config = dict(
    num_key_value_heads=8,
    intermediate_size=320,
    rope_theta=10000.0,
    optimizer='adamw',
    decay_fraction=0.551,
)
Each number is 500 + 40 x the weight over the matrix's rms, rounded and kept within 0 to 999. Layers, rows and columns count from 0. Numbers have three digits each.

# o: layer 10 attention output (transposed), 256x128, rms 0.104, rows 3-31, columns 0-127
# v: layer 10 attention value, 256x128, rms 0.099, rows 4-31, columns 0-127
# q: layer 10 attention query, 256x128, rms 0.0856, rows 32-55, columns 0-127
# k: layer 10 attention key, 256x128, rms 0.0827, rows 32-55, columns 0-127
o3:533526511522502552515507583559532512443485520505558510493507517414539476500487487490458504480504520515505460495515482477526505508503541525501538518503537493501436532481528455524479536439499505522482493526471534485507504562512517478500486491517498536498522491556478473454479508494506502483498484499440519450512516477541469513465486488514557517488483517490502457474507448526539507553501
v4:501474514471505560471561488498576499491476499537491594547494487452499473553519528508509534510505441506501442471504502542505497559476532500477470559498501457513472492539470520483532527550501507536496506521550496486545483535563503529480542510522544515500450455520456473500448546496515557592483508516590517543490590434472552461492468519580465462487480516544515455561545435507493525435471
o4:469496518486500457510513490444536502497489478470484528499503520545556538526538477487490548508529460458506508472532473534498537536445485524427405527495471475508466549510507531481502545509489565505564509558590520526473447455539508538509434473518494525472477499506506436498506544552532526496533533440558596517488561458468568469482481491457515512434520510493518490559483514512507498452563
v5:497507515452532457483494482496474476520511494497505518451558483485516534493511435462505467493494510538510453485458468536473527479497500479505559481493468494519511444519531484494483509475515526531508488525473455495571485516518507411471494519467535494518439537518510516521458449507464489474506558504455508466565466532512524512506475499405525491485502522481514517453510536495522475479472
o5:498461482559464477501540484531469490505514481473450484532499492472508493471459507520535488549437436475522480522478516537508478488502527475537541530519504506528484487489478528465520502529499470474561479447492471494550543470426464494503539469487488499504500470463521484510506473533444467500425543513510476530469466550497474515499476475512479471490503461506447539460502523500509506485517
v6:566419461446478509466485504535519514464475522493531487433472453442495452528454499511512441492412501511483484486475453457580473479477515523457524504518466495509476524446514552513468470504493461455503509540525483491514544462568447497469543557468441460499523473514476501443512510487504529473532501556469525531488477581509466548494503530508502459523466499495516527527439551459534501501495
o6:473495510461468485440489466472508538567510557482486440430539468491473483515461471488499505456449525542534496523437433491485530522563490489488508499465474497527539527580511494512521472506499484474487501579506522475487469480488519504544503553446489511489470482500522516528515492506539506506526487543502511506543495601487499531505528556447516479502426470502468543521435539455485485493504
v7:529481488498503603484531540502474472458499516498479507491489518452500473542490452515508515520481491549487452450456489524558541489459529512471496510506474451504477528483493480549511500528503504488528533516500499490518489519508414489518469522473495507509463460497521484445536519484512519576549469507502521478480517505447467493462480442552462497510500532556490509548514514514554554449452
o7:491480526491524522483507481481531495541534491495479471449553493478493542511555468504491540495511528510495508465452452513495578526498514517515457511508474489459499583537502477503534525515499521524568456542503488503469445503489474520538486475509489526462513490469559458515509457504516483475466487469495547489526487546474524489484475465431506508517511527481497494459460462495500507498519
v8:459452525479479450500483488457479536541507482502528481504505469481520498472515520424507490493499505467527494509522513463396496530490494498548508471510541555520477476497469503501479502465487551515518505458517505471536501496509567485489545446505510503500509524493457526560500491520508430433498530468517516473569498515527491489542525577445517554504471465478505497465495496505442424553537
o8:483464491518477492528502476483434500548498482498485539579457521499449491506497534523466476509492483441486526492551563445502417495520518481532490513488542504524496440480494504494533479505512448465454534434503503500519539462473504527459537490504532473532486519497453546476498535531484511544510489530548446561476514458498488503551498509535466511470511463527474499503506520524515527444496
v9:521475453473534515510498434460513471525511480502515546504495473489500504554527504517462486522469473472527511502521522534551415547483511489526506508523498513452471491490529490461551549489512474483508522485487498538538488490529483473518484472517459493466489516470513518447443523499401454475521543534460543505505583579505546506461510572502476524506515489472525528519542499496536499452474
o9:469462483506508488444452568452502482528515488505514538475537523526519482540466497486479494502500523497501422575485487551446489516490511491486460513469476524541497476552517515514501528511502479522517488518471505463516478488475479481516421502466499512489467453498557521512503570493497508492536494460491498489455554538472509494427515491493531495461517492519497555541489537512482543488457
v10:500517520477447509530461489460510498492542523470497452515462593533490481486508523511479492534473516449509546524519566465574521500528451542535500488496469563454483556525472520476515451496479433465507449468532601531439481480497443536483489485546487493521525488503476544484574499471483452487525467479464494464440462557488480518507539516529448517538488504493454487495493521528521487529497
o10:550536524469504550455503499474503485478520529533532490446509539522467510518485524561407518462533577545488452488493509449494494520547509488524527452517507520470523495553502452526511500482498510487480508510473571446516452507537511497480488531549510523479474548501481558465514488459527492481599506475464465466502493518500456497492503505495483504575476533501482502522526452496490477513451
v11:480494528434506508484564509510526489469484505492523583517472506446501547454509420496498544461548486488555457499485494563465565500516496496491482486508525491524488525487505482527506488471507554498517458492542520468519525525544462495481537529444575488461449534526501488465490494495525553548515523482537519479536502480477602470525461487498487513463496502520468415492496519495484512477462
o11:532520509510483494536537513540546484504494454488462527511469506469570526508475480547528515516482416469529491458528532511525524499478574508489489524504509523473468547503511479458532515484526521477552484484556506498484535481499507560479507496486502525492505521497484499481521471539533513508447536454517500537494497460469550519528471424423478477483513458493496473519455497545502490491535
v12:462522479570530417531451496520499477518506474525492516502481478529504525547509601524494484515496497489519565561494501530509442517532519464499496457515506458500526504478490519443510467477501438504473466498430507517436489449492525507520520465477460483549534548502488519525510471504482438433450538536450465568460510485552511553536525567469485476505495445450506538460504489454507489532543
o12:520506486482482522426447553517518488470453512508575515531500488485522437487467546475474491491500500576490488575502514512503447502485481493497530499492494503598496407457532520543446498452496497513428542519486454498504558476500516460501533511417508466547508483538489510488473531454488499501576507556489469498442511518529461508476510545546530509499484500500539502504505553504500487518494
v13:499544528477512520558524490550511475512542523490497542463444494561482499548472533524477459501460493480544542494461481492596460543514511511530472507499494499432484532518488500465478519513522510520499506500504510518521500493456485521500478481556487459478486466488504488514594481483513518489563489548470554461472510500505491519480520609498547501529509507435486469525516493490500498529502
o13:480515502529469484488499521505483497580521498475556494448530513538509490502472499469486530463487544515455491492455487505471502488512521456541548503450524515446528514563460486475494551477507555545517541519445524462533506526463537512509449480503503492492465476526478510476500479470527550478561500519470493432510530528472463413474506536484523515530525475497499513502498496500523509495452
v14:482509484535535454511482477510498458546506492530543523500510487526502493488534584486512471516496485505531576562464498531466464502501518467467503436507539507471517494482551479488503499456513457503524455487438476508508485461467519485489467480506482475533485546535516514550489454518457467419480519538433470538484522490521494536511500589425504526493510442435465545445468534526454452548539
o14:507488487520480501451470500549514465502467521476528512553473504476470430468478552483526479508513474558472487555502520520475447492496518486492519518487484517517503423462514516494475491513527471511494561466462457461537573488467478460499520521383512458549517487519488528488499522463449522500546496555493414493443499524492461461490491508529501495517531469525532529475495550519474526527489
v15:494459509477504520437552539532528485481477521519477503514467474476500512465488449507497480485497490521537489522491474509497546429516494503434530445503504494536519519495522490538481436500504514468559446510521462480483542493548444522460559553401547482513543542507449508499488542492499520521490443476509506556462456475480507518551436487520471451488475486507542491496408529515440541469497
o15:543497490444515505461546463545543507432482529499486468527455475425512472509505487529532537480476460520540480511548505514538532516549513532448539520534481499490486522516488472471512498463529524471496503592514510497466510474582539520525558544429494507502547555489488512503499492511516503500464473489544507557540463531482526535569460470445495492524454484485533472501429505486468478485550
v16:470448512538581529505482483547477502507514545550490493491474475441511440590520554544450500486497483511529523549462476561447453591485547476482487442457567477511496517486504475417520518521534490517460487525505500524568495497505519510483491487526525555445512486532480447490571525519537461518553482465513554497510565496498498498503510505485412535471578491493452528505519478520512457506501
o16:517496480502561513439480521546482531574500492521536526516513506480455507532518540488504537464547495539458547477549453528463484534412507515498453542457561540499517512456482515469480502527531499529496485515527524508511527451486453468486478414487509478461510431552449470488533514514439495492543482529518520500494515482487500431464503474445479502389534490435515501480470537504516527488537
v17:529439504480510456537540475486543514543500515533546543486479459432492475519475534479479525474481467464544435480521523531447479567518551497508437495501566491479463486452547528466532557440501481539474471512529487545525497499521545494488487492558549462493430541543474476446507478513525529429541561514494487510593556522484562456508493542453492541490473467542450444500526546471528421560485
o17:463520512520471469516467471469507495595503479490479556500477489538521515517429468531487513531508461458496499487507490487462483482437578519504426533426545491524504522475517543441482485509506472520525518433555514523505525470425472526459467499450514468552454456490482519509549499560494505512570545510491516545472547438463514458486537494465525462423524459539430515548473576516510509544486
v18:534603503533457407566519518476534423483479433500494544487494495488501614481512509471480552489524475461493461486540586498535474498490484490554506538471490556467496538491569472546488468432526500502479513463465503535519490492454513504528458496463509507492474547476518523490386490510486508511483490540537432511513487460467517511514487464469530506511489525475404449439508471503566535573522
o18:506515546496495491580525591497576492420460454505460533461456457513536511473435446522502471530477462486542513517448597479561496491509499492518512488546512500549486523472509496510515515482478521504525515401464481499481538568514563516455491521424488489523494517513525498504502479496521512479500485472459474473461496426511472492464515469596524478533515524583472523503481492505502520510489
v19:528506516503505584533509500561508487474518505508524517490443504499482468587447548548488481506457496532499515479491471490632469536500538530500493531504455467480504506529487531499463510504512434455504509550474497513496498496507452523472496559526452461524468429499484486473551516470515517553528458556494504524459508495461468518455496523532530424534490544498478503555488500506551566489502
o19:480509544502507481467526499474518517545515549489550459413544495513527508483483452475501534455512553544456496484416437513479554548525462495525506496468474500471511572575498488502481541490470553554540520570519513499471444521510510482547455511495485512469476460489508475506509471473554531487555504517490542439559528571494470451477498516469527496522484522484510532500475508468502484497492
v20:520520543515514480481478541519453503505501508452507475443558504513519512530525440496523492470511515524455482476473469523489516498496480500560519581480462414511543484537472512537447544539525511503479615528501511465516501531446498460509469530516492472474515443497505416546539465497508535571491519508529486472527458466492490470465498448450551425488506562546519530499521464440511507489493
o20:484519511543478484551504508541471543520554463497475439472547492510516522461553487467542485516476471449499544495438498522499517499496435452522512516499492482478502544472483506487507520526463498514488487488486492575524515524418484484501527460613508473484504475470472385501518446515473486498415517537502498501526474485512478515494493493513460471508530512474481482478534483474533458473475
v21:502541475522552521511557458522521454503507478518479488562556527552506524493547586515477498490542498502474526550491471538510488525492504497478514525500478510484540505518521527504487504531523466437458508519501447512498514510486517540508515519540469525525552490497522482522451521494466508460449503526492526486425514516555520525490481538499477481497542505448508514480499501510457515414507
o21:490510483511499479498542551503508499406489494526489497475479521487546455499484523432503514488523518515480464526545432548489486526444482506422515496511468488525490466485524514512454531516530499482448531547457486458538488519533508462530492490497511504468486486512499509496486545436492515482516478512495519461531500535489474535468503514531481494522540530473561508516534500530483494493502
v22:543459488561539502475520444502528482502465495534479507505526396466488478509486489525508576474485499543495488480525466508448488501472502469478528526478514518533505498456564525474547471461491525494442520543501489492567515439541461502492545555424507505516497564487509488475458514528461493536514491457538494536505520518545549515520490487492460504478502499557523474502512523468485514436481
o22:503501495491526447497490491497543537443484471507479522481519443500509501522446457492546490517537455478540490498541486534494543520452478526471458536502500499566485473499500548493470510468505510502484502547520489486466519478503471511516477501411461520495506475517530516576511491537487448532471470483546471525488509527514569564496529496468476469450435477495518510508477552477489504515538
v23:497472494537507422487470503495516489503511492512524504454499447471505501557514508488489521446449503472490475508537448506474450511522497495533529514508501505516492484461504500523467547486516509514427532503553471525537499508521544467515582476475490514446568519528445471501469521511522442508493545530521530545546487551531509523526547568486482498507477492479482519467484471423502452546555
o23:464525481500473453492467523491488533546497478503501502486520492519512508539473502463479524476482452491545524533514499499508472541495470460506509507460532502603531479471469514540509476505502465501416509503500499517478558479461548465478504511457517490498483488542453486504520542506503512527516485533502515551485477480513479551481526552555503496427486473507440517546450556481506512435517
v24:517545481478506526493513498463489426543536518507517538505486551551505525464557503472480498528507493503545536532487476507533544470472475517467450485482490478476502569476479484554503438511496491467549440463472563520474468483457432526456447507506513465552495524458477533547510520497434520474524455516496496485468530501464468530507490562488488567498495456484531559435491498573468498503529
o24:569494548492493519467529493525530465401495474497485526520480520466422460494537543504446502495519490513492435528518515497523526512540545477451500518501464527450512504544515475531530554483529522511519568506433532488497537533487483524503515517478478462520511565495482515481480483470505544489518478507505426465449494539463474460513434480485495504586538488525508500484514475550492508517496
v25:545481461472498551505489472476461461525509490536493528512464466490505493463495513483485505532434478511535540521533503481527469494445528502486452461507513494466454499448571495475560541490504479477552462451479498522567474484485471472468466509549474512514485536474519541415478528511485503468533491543464471486541560496463474517470511529513525577490479457467520537478482566532524490519501
o25:499444528544512511480494501492494459523498527497503540507522505495451456513477494500503461496519522522523463539469492477455495504501536522488461493437488519519538502542513498505529489489532485511563524438473492468482487526436491516547416531430482483553500479498559530502485561477502515514527458493508474481474537506471505442458481469444558452459535495546477522494485527494481548530506
v26:461442512477515459492481512565525560508462514460518519479523424495494537513466438500561469507507506475518508469454488555486449512508504493566550502504477510482506462538531451517495548493514518564486546546508485467555575527544510445556493476410515518445506476482535461496480500509446447484522574483477541488542464491522558460502490525457542450505542521512542536531530501475510519548453
o26:471485452499501477512453515513465505621513491504546480505515491512557490526490452517590460515417481469483526573497536521474454437475487473537532540513506480465485482499481499473509489508452476492501435532509479532556565501510519500527517467493491525482482453478514463526510485540433475485440507495514502541465484546501504510495545483504464553495484441501489540532483538488516532442446
v27:512531465488523547445468532475495527534503502497516530511541573511508519461498415515528457533512490522457511532511489598493587512539469505522470461527433375500544489556502473486479574565505461523527469518545527463498519487482432483469486509508495499491452429573547426511542473494498526570517529503519509506448521443413540446491524466532528509489567526543560564473459536522508515542470
o27:503506490516502507463519491564501498541510524517513468514506545513499495474584512505540463509508411477491476544466484550466499498444485447461453489521426519375531570498479501469521496512506502508569489556576484531489510447459444484532507490594486509534539497445482412488488475502507478518465529457492552499463471510476473523466462441444478505588557529446538484522551445492453494527536
v28:506447493527537430525497519527444481482494474540501434490451456498510486514483505484477475464445510439511545517523515484473483467526505544531452455490526528480483514462511523467476549438506461475535496468500522522493506505487515480458559556489459511513563589494474489450543506510570470449473521543481423501593463456518507529521503433474519509489488458445472498484451553450495443562518
o28:510501502488473534525491507541457505543506555537524517492508467447496432501439476521509482476453540522541521514484527451497471526529506546506532490447558520566524456437538467487509423463494472485466517402480510477463537516477545484507525536471510459577493480537492489492494513490513476526519468590503492547544508408501484545479467467482552414425481496490444473500487555496491509525507
v29:521407481487498548462494516522448530485470527510466484495492472453510485518496417500497515490503495492466487493527519452470526420506505521498533484485531511532463530479472472516501500524477515477503530487509532452549519482514475518438495551455521514487526481502493510442534563502528537581550414458547510528537501459455492447474494404545495533480513530588541516505475544497491536469497
o29:540500533475561511508527459525509547532545499536492490516526467465417540521529451529563467510490506457557514453511498479511530532547498531492442503521547498447514574509522473485532490496499500502528486527520519543466451495531477519530506538558481488475511504497525472495527495551502456551442420462523504522541508466499535513516486456425485503430459489490532481485468485480496499488566
v30:477525508480473434489483517484504537497527514468525450502526530525525549411548458442516525482525540481512496473552507462445517468517448521531546522504501540501505511544510497540487509509478539467506514487524519514500501522451539482504516451509543539484557500493475534528477499508495483478450484446527501459521425511514487468523507492492504542512485499497530490464481488507474483541515
o30:522496485514484502563533501522467500432524477518465495537456504497459508515539496522464484525495493457514508490561548430534454492516506494515550489532508493492509487491472483510520476492502467452449486457473523521519503538516521503479534515558540508478508562502459518478497509505467509512447489482514456524497451447514462553543502499542469519532506503526478487536546476514492493470463
v31:565505492503494522494523480528501447500495532540456455446527496454521530451488512442479475488481490516515481460507511417497492479429509514450539521513528562518467482442512536550508446503518512479457482502484469508547475489507567511462473491504549491514497527509478548510461475508533570456494407444512505453548444575521415534471482512494467517495495508482463477467505560535488478504537
o31:466465537529478486517565447489498496417509474485400477514474440470434523533485483527489490509503517477533548442503495463525474519534541511511561474530559485544514538503496517492513503542542482496523519472453529450533483534508509538503512498430505474497498519525508573492510492517506518487490471536479438453564464506475484494549495537521462504451491503548473532471490510489508469521486
q32:487512507498494497505503473486508498505474505478508510507493480488505482491513499493522478506486506485499490497538498489501506489521521475504519491501491486494486502512497496508507526503494498499512507503487506487492486501482511511511482499513518513502481508491479481490515505501505491501511491498496503484476509480487512496498502504492531508505508501481492487484492489480511500517485
k32:507497498514526506486495505505488489497485485501490505496507474505492506491507505504484498499511482513486517513471528521487514489507495510492502502507491490497509505478511499505508506499496512500499511512508489509519508504514510468513497490477507495491529488510513524489486505506480512491482532509502501497509500523514475515501515517500470495504498494493501515491496492524481506483498
q33:495516503538509501503500507497495499516489496487490510488523485509493501541485526512508492506482512491503490513508499510527506505505508499494516491520505512500490516483501512477508482527485493512501495524499494496509488525517507496511499531485488489498485518526501510502516508485514509495492518510501498499488495524489492501502495498514503517513485492499504488505514472497488507489501
k33:499500507500510499493515512499511472503511493512497517489491499503503506505498504519519529504501486502515509492522504501495498496496520507516468504494491495514505499522484475508516490501493513502499491466502495493496508496493490506505510470504497509500513515485520507504485490501498504528489501506509512487516513486506502492503496512502493496487501485521499525485500524514510475510469
q34:490510508479490528526510484480498488489497492512500507506489524523515507485477500512491493505494538511514500517500508492498485497520492522511496487474495497505505514505488487501487520500508504506485511466525512492500490502503487488493499490520506499489519491512498501512495505507487529510496482496512509492478515501497510495498526498493504487481497501511490481512512516495478498493495
k34:512514522486502468495500492500500527526519494491472501514525480516484495486501491513488475485488491507503497503519463481521504496507486476505499519522516487499483494491515502503493466514483496500492499511485485469521503508495479511495497506496473496509485500499508505484491489495526493484493505524478504501501501500490498495482470488530503498519507502474503491512488491509501514489520
q35:482471525504482525519529513523471488503509490491481524505472479455491471556503498536487528514586474543479522507528485522476456489489508536505480521463531533454490467487488492506541525493523502522541508547511488510510504513477487501512497467505518507451487534515499491512513457519497547502480477507495482505473528477494491447557503501495485493477496492510489505499516527537490481522502
k35:468556485478504472504480503497509508474473499489503494488503507524512509482483505495489490506503501527491471497486504520504506500480487494449533452506476505546490521509521519528467468536523507475492505481469482476498507491480500459495528546482476505518498522521546540531502527491486459518504481479521488516520461549506496520474464511489500478504470504488504477507535480508473480484524
q36:524510506478497465495474508504492523473516492488507492493486483521504523486498513491491473495495493500517464501518482466500478528496535472471487508471492479474491472570503505521507471491488478497494499523499491509512504489498516446484495514488487517458490497537504492521502472488548507489544496543517511522515509517501541501558526522492495506513489505508494505499501521477487479509521
k36:462486493513502500492492529507483495470482513492487493506514490486519468559504514507502528517509494524494508538488484590498491514475502505495457459495456506564510476538502534514512478456510513528514483553465475499514505499458465456498509508512483489485504510516573526535485515498474480538507477503499490516496507532521483488497488460431490564510470502516515477500547517484514471507498
q37:510500518462522480468474510515491505490508506468488493519467477456533500452515494496486487512497495495498502506501463485511507512482518459489464507473531514494515500521477528503475506485514468481504512528491498502486485497481508444502522519500496496490493504510506509477487470489463525511500476547507514508529513522515522513557531479473501518529483496496501530487491522480481481510502
k37:450484505516498473489504528504476457470485511502493503477493483504522458558526525471492510547507500531526494544503518573476459525459507516488476464479463503565524491528492515514527478489530487519509479517492467513506518501465485449493477518472496490495490543508569546551494508476488486535517478511513478530490466524533478512445487459468476516506485500513509494505550484479513450505474
q38:496470463517473484505505514486495502464533500516503501500527549497486507527504526488506483478470523514505524505485503515481494453538521551505517498531477489469469536511517477475511540505526512484492505508460492529500499523492491498485507476506524462502501508455472498505539507531556471481496467470497485469471486437511459481468472538523477507441508513545515452489537449521507503549518
k38:526499539502541513525500507509497515527494481480485489549526485450421543441470483539505478449501494470500500434500504445500535456514503497517524538555542516471448535457525488466478568492462557487505495509481515485530451503511460530473524486529511488550481422472445449471476510536509537484477523482508506472488547441456517484507504532496538506459513532481502520434452516521478515513532
q39:521509513510505489482497513510498500465475475494507506502477474509544502476496507500520509511489478466481527498500483500483487497489509488484460513501506505482510518513491519499502521474502521485485474499510478494532531520510500455495509510476501483507475525500539500488471464480527508519487526525524507521516513494507501497516514485508494514535500480511515531486493531475483494538498
k39:493497499494466486501520490484519466505484491473452530496424472529537485491547523443498471523477471502529464538517517508509499524526492490539483486440510494513535488550498513530543430520456455513512510454515491482466542493497486531538515517474499513510499533493554533457483482461500513508478508492496512561511479532486489538501486468502490445554489492496462539541477472481508462449454
q40:540423514536499501458543566479507488461565474484483506512492570435467497466551501457505425494413588505509517471517487446478576451556527530585536505534516472460406586535522485500539548527479532444482521540420481612534391570484518436512505466479511520539462443395435463465533537548572506447458488468529506440524510420486429470431477555504450610444502536602507447500480466570539469544530
k40:447482476488432518429563467517467489559474512488445481441397495579626449536613523464550489517447416483536433548511508521467473488483484441536544429412546467507586487546471510546629395512447469541482506443552487515482585449556490527569446519447537535473576586499524476442463456414550511493442535472493584569485418530457450576490492446536444454559479411498530499576498448444478473416434
q41:463557342498458457510474470521420490462561474507428670482518507450599532459481445439496518545531518450507483560524522500442468398423513471540454434503507423555533581556341409476427545509520494447567683469424481408441614450505545556451571550565503370511708457496496632432598507535527542408527444611472521528520469390626499362642531423447420503463553492551534506380598438364411532551448
k41:502466442454452493501457476412595473379398433504420542481429475577569469491562523543432493578512551528518588564540521463520508492527452565410509476424454430488598440569426517556403459519511480526494498481541474552424559558557579535545428455396514435468500494494509539548487506493475614431598524518533422615481479428540528524472495491563407507522537519570386525488528569448451462520387
q42:503503575646431483554592469406406571441495440545446544587412487491653487462379408418445550541474514445446522458487491435473429487571445524567497503522506553461489516444517554390486589495402567421551506326455470465648440566511383366493594518459464484493481514421641489433492603412429428556547661512547449456595451479415365393519540381504466609551558413445486537525461513515446505471553
k42:428504532510380473518505399537438492510479440429394482632388453560572523490604479497532439515392412592481569511446564378437408480501614441606580462558542403419607581420435546501487503611490542552588543376530454507541473517479427371466481418589490462601502433507463471477488468450543489498438620609526572458438430440362445396522442464432411525519478530522448531539593607493438384464557
q43:463483461600517482390490455586558481426569531634523363401423593396478525531517471506383604463524442416582549399564504419552512408470415517420477523424461478568445519579613524506534571517470481360634500573485514408637524591550567592408500406448535569453585518470535553436519742512561460522490517454576636580351317423479508571519399546425245563450448461523521613487466446535432488584535
k43:465381550574474527599571392473466524390504539434319487511501373466499634472357488582402540457461491351536500460430417456527573502607536521414599563523506508631503522598465504480546555419463490433542494423575450456513405433418566638485473545536530585491493568515568595547424538524539464643459508536544447514304432653490510504517393629447445454539542535555390595507402578499450479474554
q44:469407609598399512563616498558514602519622499544495575584451559428460497522509398539331436613473474538547385585396438551494449509608413403554638445503503425489562462490563490500525410503487502445357427627509577641439536637339498560675504424452638483552563639434368538443697555489526431668591593532335488532521416401524552529619561460487396445502458408560596589450499484509519471487534
k44:355465435597412528579524359496443475636569550499452542577460496444424558544527477496554393532486590499446494420483507438513466542502487466749429418434364526507564447591603562529552417537494351473412566638509460486449613512522360607454477546484575429652435502571411680490473559504602483521574520492533371460567448498577601464548492621529482508496523580526638505425527597467498524535492
q45:509540422437471385539426631614591361469566617426507614453504433504587601524507629542582659511461527560437469491415503520406372430515437509569575528415523480624393507449457489481405440490551535599406354493629598414529383582470550535509559364493509531566500480519510513455442549518528513475632492571363436657546578472501559531550567517503601643442379462421495604352443575478528498552584
k45:466387449538501509451514571473462413442609514443501553471431512604583520453312500532466504471495525391448524613440525588460430528486492446643675612372651474653465468479489586545460556414512439480419499452377586406362415544542361448429488382334460486476391467509596576551462524479567456468525525446491548444576563510488463500581612473514569479431488582465455598459371572467531532533376
q46:548463370476504400449483446440504554418436406484467641525473435531422501622525524513444499414437447616412658514637517583542533566502644339578596419542426485461562389451490432445509490459532462204465463461560541505543532300469526472525567563474606578411418480328528609400572482487479467458582621494541597497620602509455629503399496483520564542501264553595638539496446577475531565523474
k46:426513426461396439401509433475513507498392529481427336457658550526510544448439539478486628480586510688481484364523499617360504501450576498610470425554506503500454605481544574405592397711488568413533492574499463437504444474375563470563655441416504543538550450452424507453498476495419524408562516633495576543537485515491527510595535594746567496555456537504450604466443605527457476501491
q47:564486442380522543509448458542572475508427603436499337592447457481444601529538501446368536350510419536568483466466606488582504554539606537514477515440489537537459493535446517643375560537554561489584592513634392578568622530363410483375488556447432608614390593429519425469490569448474473443582624580286575474584475316588476345478461562417589509502504557447538631621535473342478457530339
k47:452478547629572512476527516496520596699493506515652541416686540571563574534475426442465478526579508521515486469387562397582448495367548472510475428461581659540546596639497514507435513593467627522550414555666516486431432479400592446506369499452515491562447553395537420505623454482555512521617495453558417550447493488471531504545594547469431627524591606527504628610380511506492420500504
q48:507503493495491504507496515504509474511496526502491502506501506492493501484506499494497503488485518514501512498519508456497495505526500494503495483492508515502494506508506482485485497481500472500514488498520510514492475489507497485521514492513482499483499499518496501499514505493502498490471507502491524506503510515475498496490513512510505505499491506479487488497473501502492487498474
k48:478519502487520497502521486488505487492492497522513497518513504521505472484491497528491490504492535501488489497509483501502510520504503500497490499519494479508519512495503493508492501523541525494499522507502487500487519509492483519511508486498522496524503492484499498509482499494496499479496505497505495500498508508489510508491508504479498494494485503511508497497487507505496522532486
q49:484504500532495511494504497522484461517512481495490504510467490462497488516508504530508504495519523489514520478514498517491505509489507527496504496480526515517490490505486495481508502489509496504499501525474494506486490502503491531502488480508516514506514487479514505506497520501480504504484503479510490493508510470517506536500512503510470472496506515509475488495477500493514494478505
k49:514500494474481504498480491493523489482495492511510526500519474525506518498503484493487499518482509502503489514482504486514488505486508487513489481492488510501508511497527506504511494514491502504494521504510501496515497493494497481501508523501493518468498521518520477489485503496504502491517495508490519498499507523477483486499468494512510508486492502514488520509513506495487515498512
q50:512525496475501518506501506493513511482516506498518490492510486563507537475503518495510495489476518475519508529517501463514518491504526467520484494527490498465515535486483495516494468531506500490508460492498513482508523500494490482479511507501490491495504506501505518458513499491522510527502513504502532509491482550507515514469499523519531508512504521497500516490501503472510479496498
k50:482494515511500485494521511505488519510484509487493502508513504470490480486504480512496500508526499486497495492507509516490516497528493502492508479493524467507493504489486495498502500477509506505483492517498493513511500529487529503534497493510484507547493497498524479551497507496485488490497485496503491493519479490495502498519519527491489468487495504502513502515481529487511521479519
q51:508490488499496533522492493478513495501490509516493524492487507487492489469527507531513510486493491518537491498518537500502519514508480519499518478511470502525490517493506507485515481513467527489489534487497514478524494492527515546524515498499496533524502511505474482494504511501495499509483481483510492507490474475508512512502500524501494475485488502507510491504484472502496505478510
k51:481529520501481486521503525531512494501514505476510481516505501529509518488498502484493503501512504515498506495491491496500481481514499474502510494491500518514504472503480486499497512519523469513505504488494482488497512480487461493503515508479458489496497511482519512503488500491489506491511493501509503495489487532495462501507521472487495479493499491521478499508506503510488498521525
q52:496533485491487513509527473495482487482477508503507512475487513487452476537501474525481497519542516492504481486514495557498482499489524538484503512471476510513489475475509501494532493477471502490527546500527501498499486494482483522523496479496491503476515496521507499503486514522502496508526521460502461504479503491519505513477501544520487496475471498485479489526510505514488486510518
k52:495540489475502435484460517479531542506517488513474498498473503494505553484487498458483449493475485535481497503490490421516494517520509501518518522485483514450524493536516497509452511542490435531492470492496514443509495486480522449526540526490480513504473493508476520502518488497493511468502473550484508468508503552510481512490511484474488466516525497514501534481486466492516528510516
q53:497515496507491476475506514501473502477519488500493505495457498481467471503526509514486481520522489495488493492498460494492471491499532517496479511453513483483472488520509497502549524473506506478508512540494495526499489511473513460516511486483491518433486509506495496494496484511552521495509478530502482523494514509504531497495515528477472495481485497533517497523513528522481501529526
k53:488534506492509460498485525502509504505487476488461490504478518479503518462509491464475464482514480556492503479507486459532525524508491482512511501488503525522505477528501494493458481503472460518530495501499487430494507475459505479495528488493475488535506497512493531476491505502466523488476508514476469503514510557532463496506481489463499465532498505504474520460483492503499507509532
q54:475507496479483517518484463498504512527507526503516488501534518529499520515469510493494524485512490520516488508493529505490496524513478474490509494516482512529510479490485478498481457533503467512520528463503520482474513480510496537499499510524496494501521478513498515530528522505480480512516484489497505497494477514493512508516488501504525501517516508465494462501513455487501522470493
k54:492499483496481515477503495491476503502534520527497471486510525511493489545487512526489511497503502475487523525465491531471480483509496507461526504501473523488506478482503507520464506507508519471474490498497506525512467511524508462494488510519489480470509486462504485530517519482511469498500495499504500491457490489513519507521523528525465509510498502495506463530535509491511518531503
q55:513461437520496504495511555495516487460590503488455530500534583479457505486539526450526462474439547505520509500517506495472542440509529540563520500553496453455441582548473453511508531505514508462470542533424477571494470533492531510501513492525544472545504458424426504464568511577589504449485454467491515476505498415551476451493467551500450563420506537608516435459525433523521519556504
k55:577507540535558506561474499510525501497490486493523538553557488418384557468445469527488512480536532502486516420518494447515538512522547525504470534595527472481391538434526498433454592467494537484535549500475483487517458535447505532450536472531465503561455413507469492492529496585487514528499475504475428479520577460473550427513499510478550493436516545503494514433439517539500488522556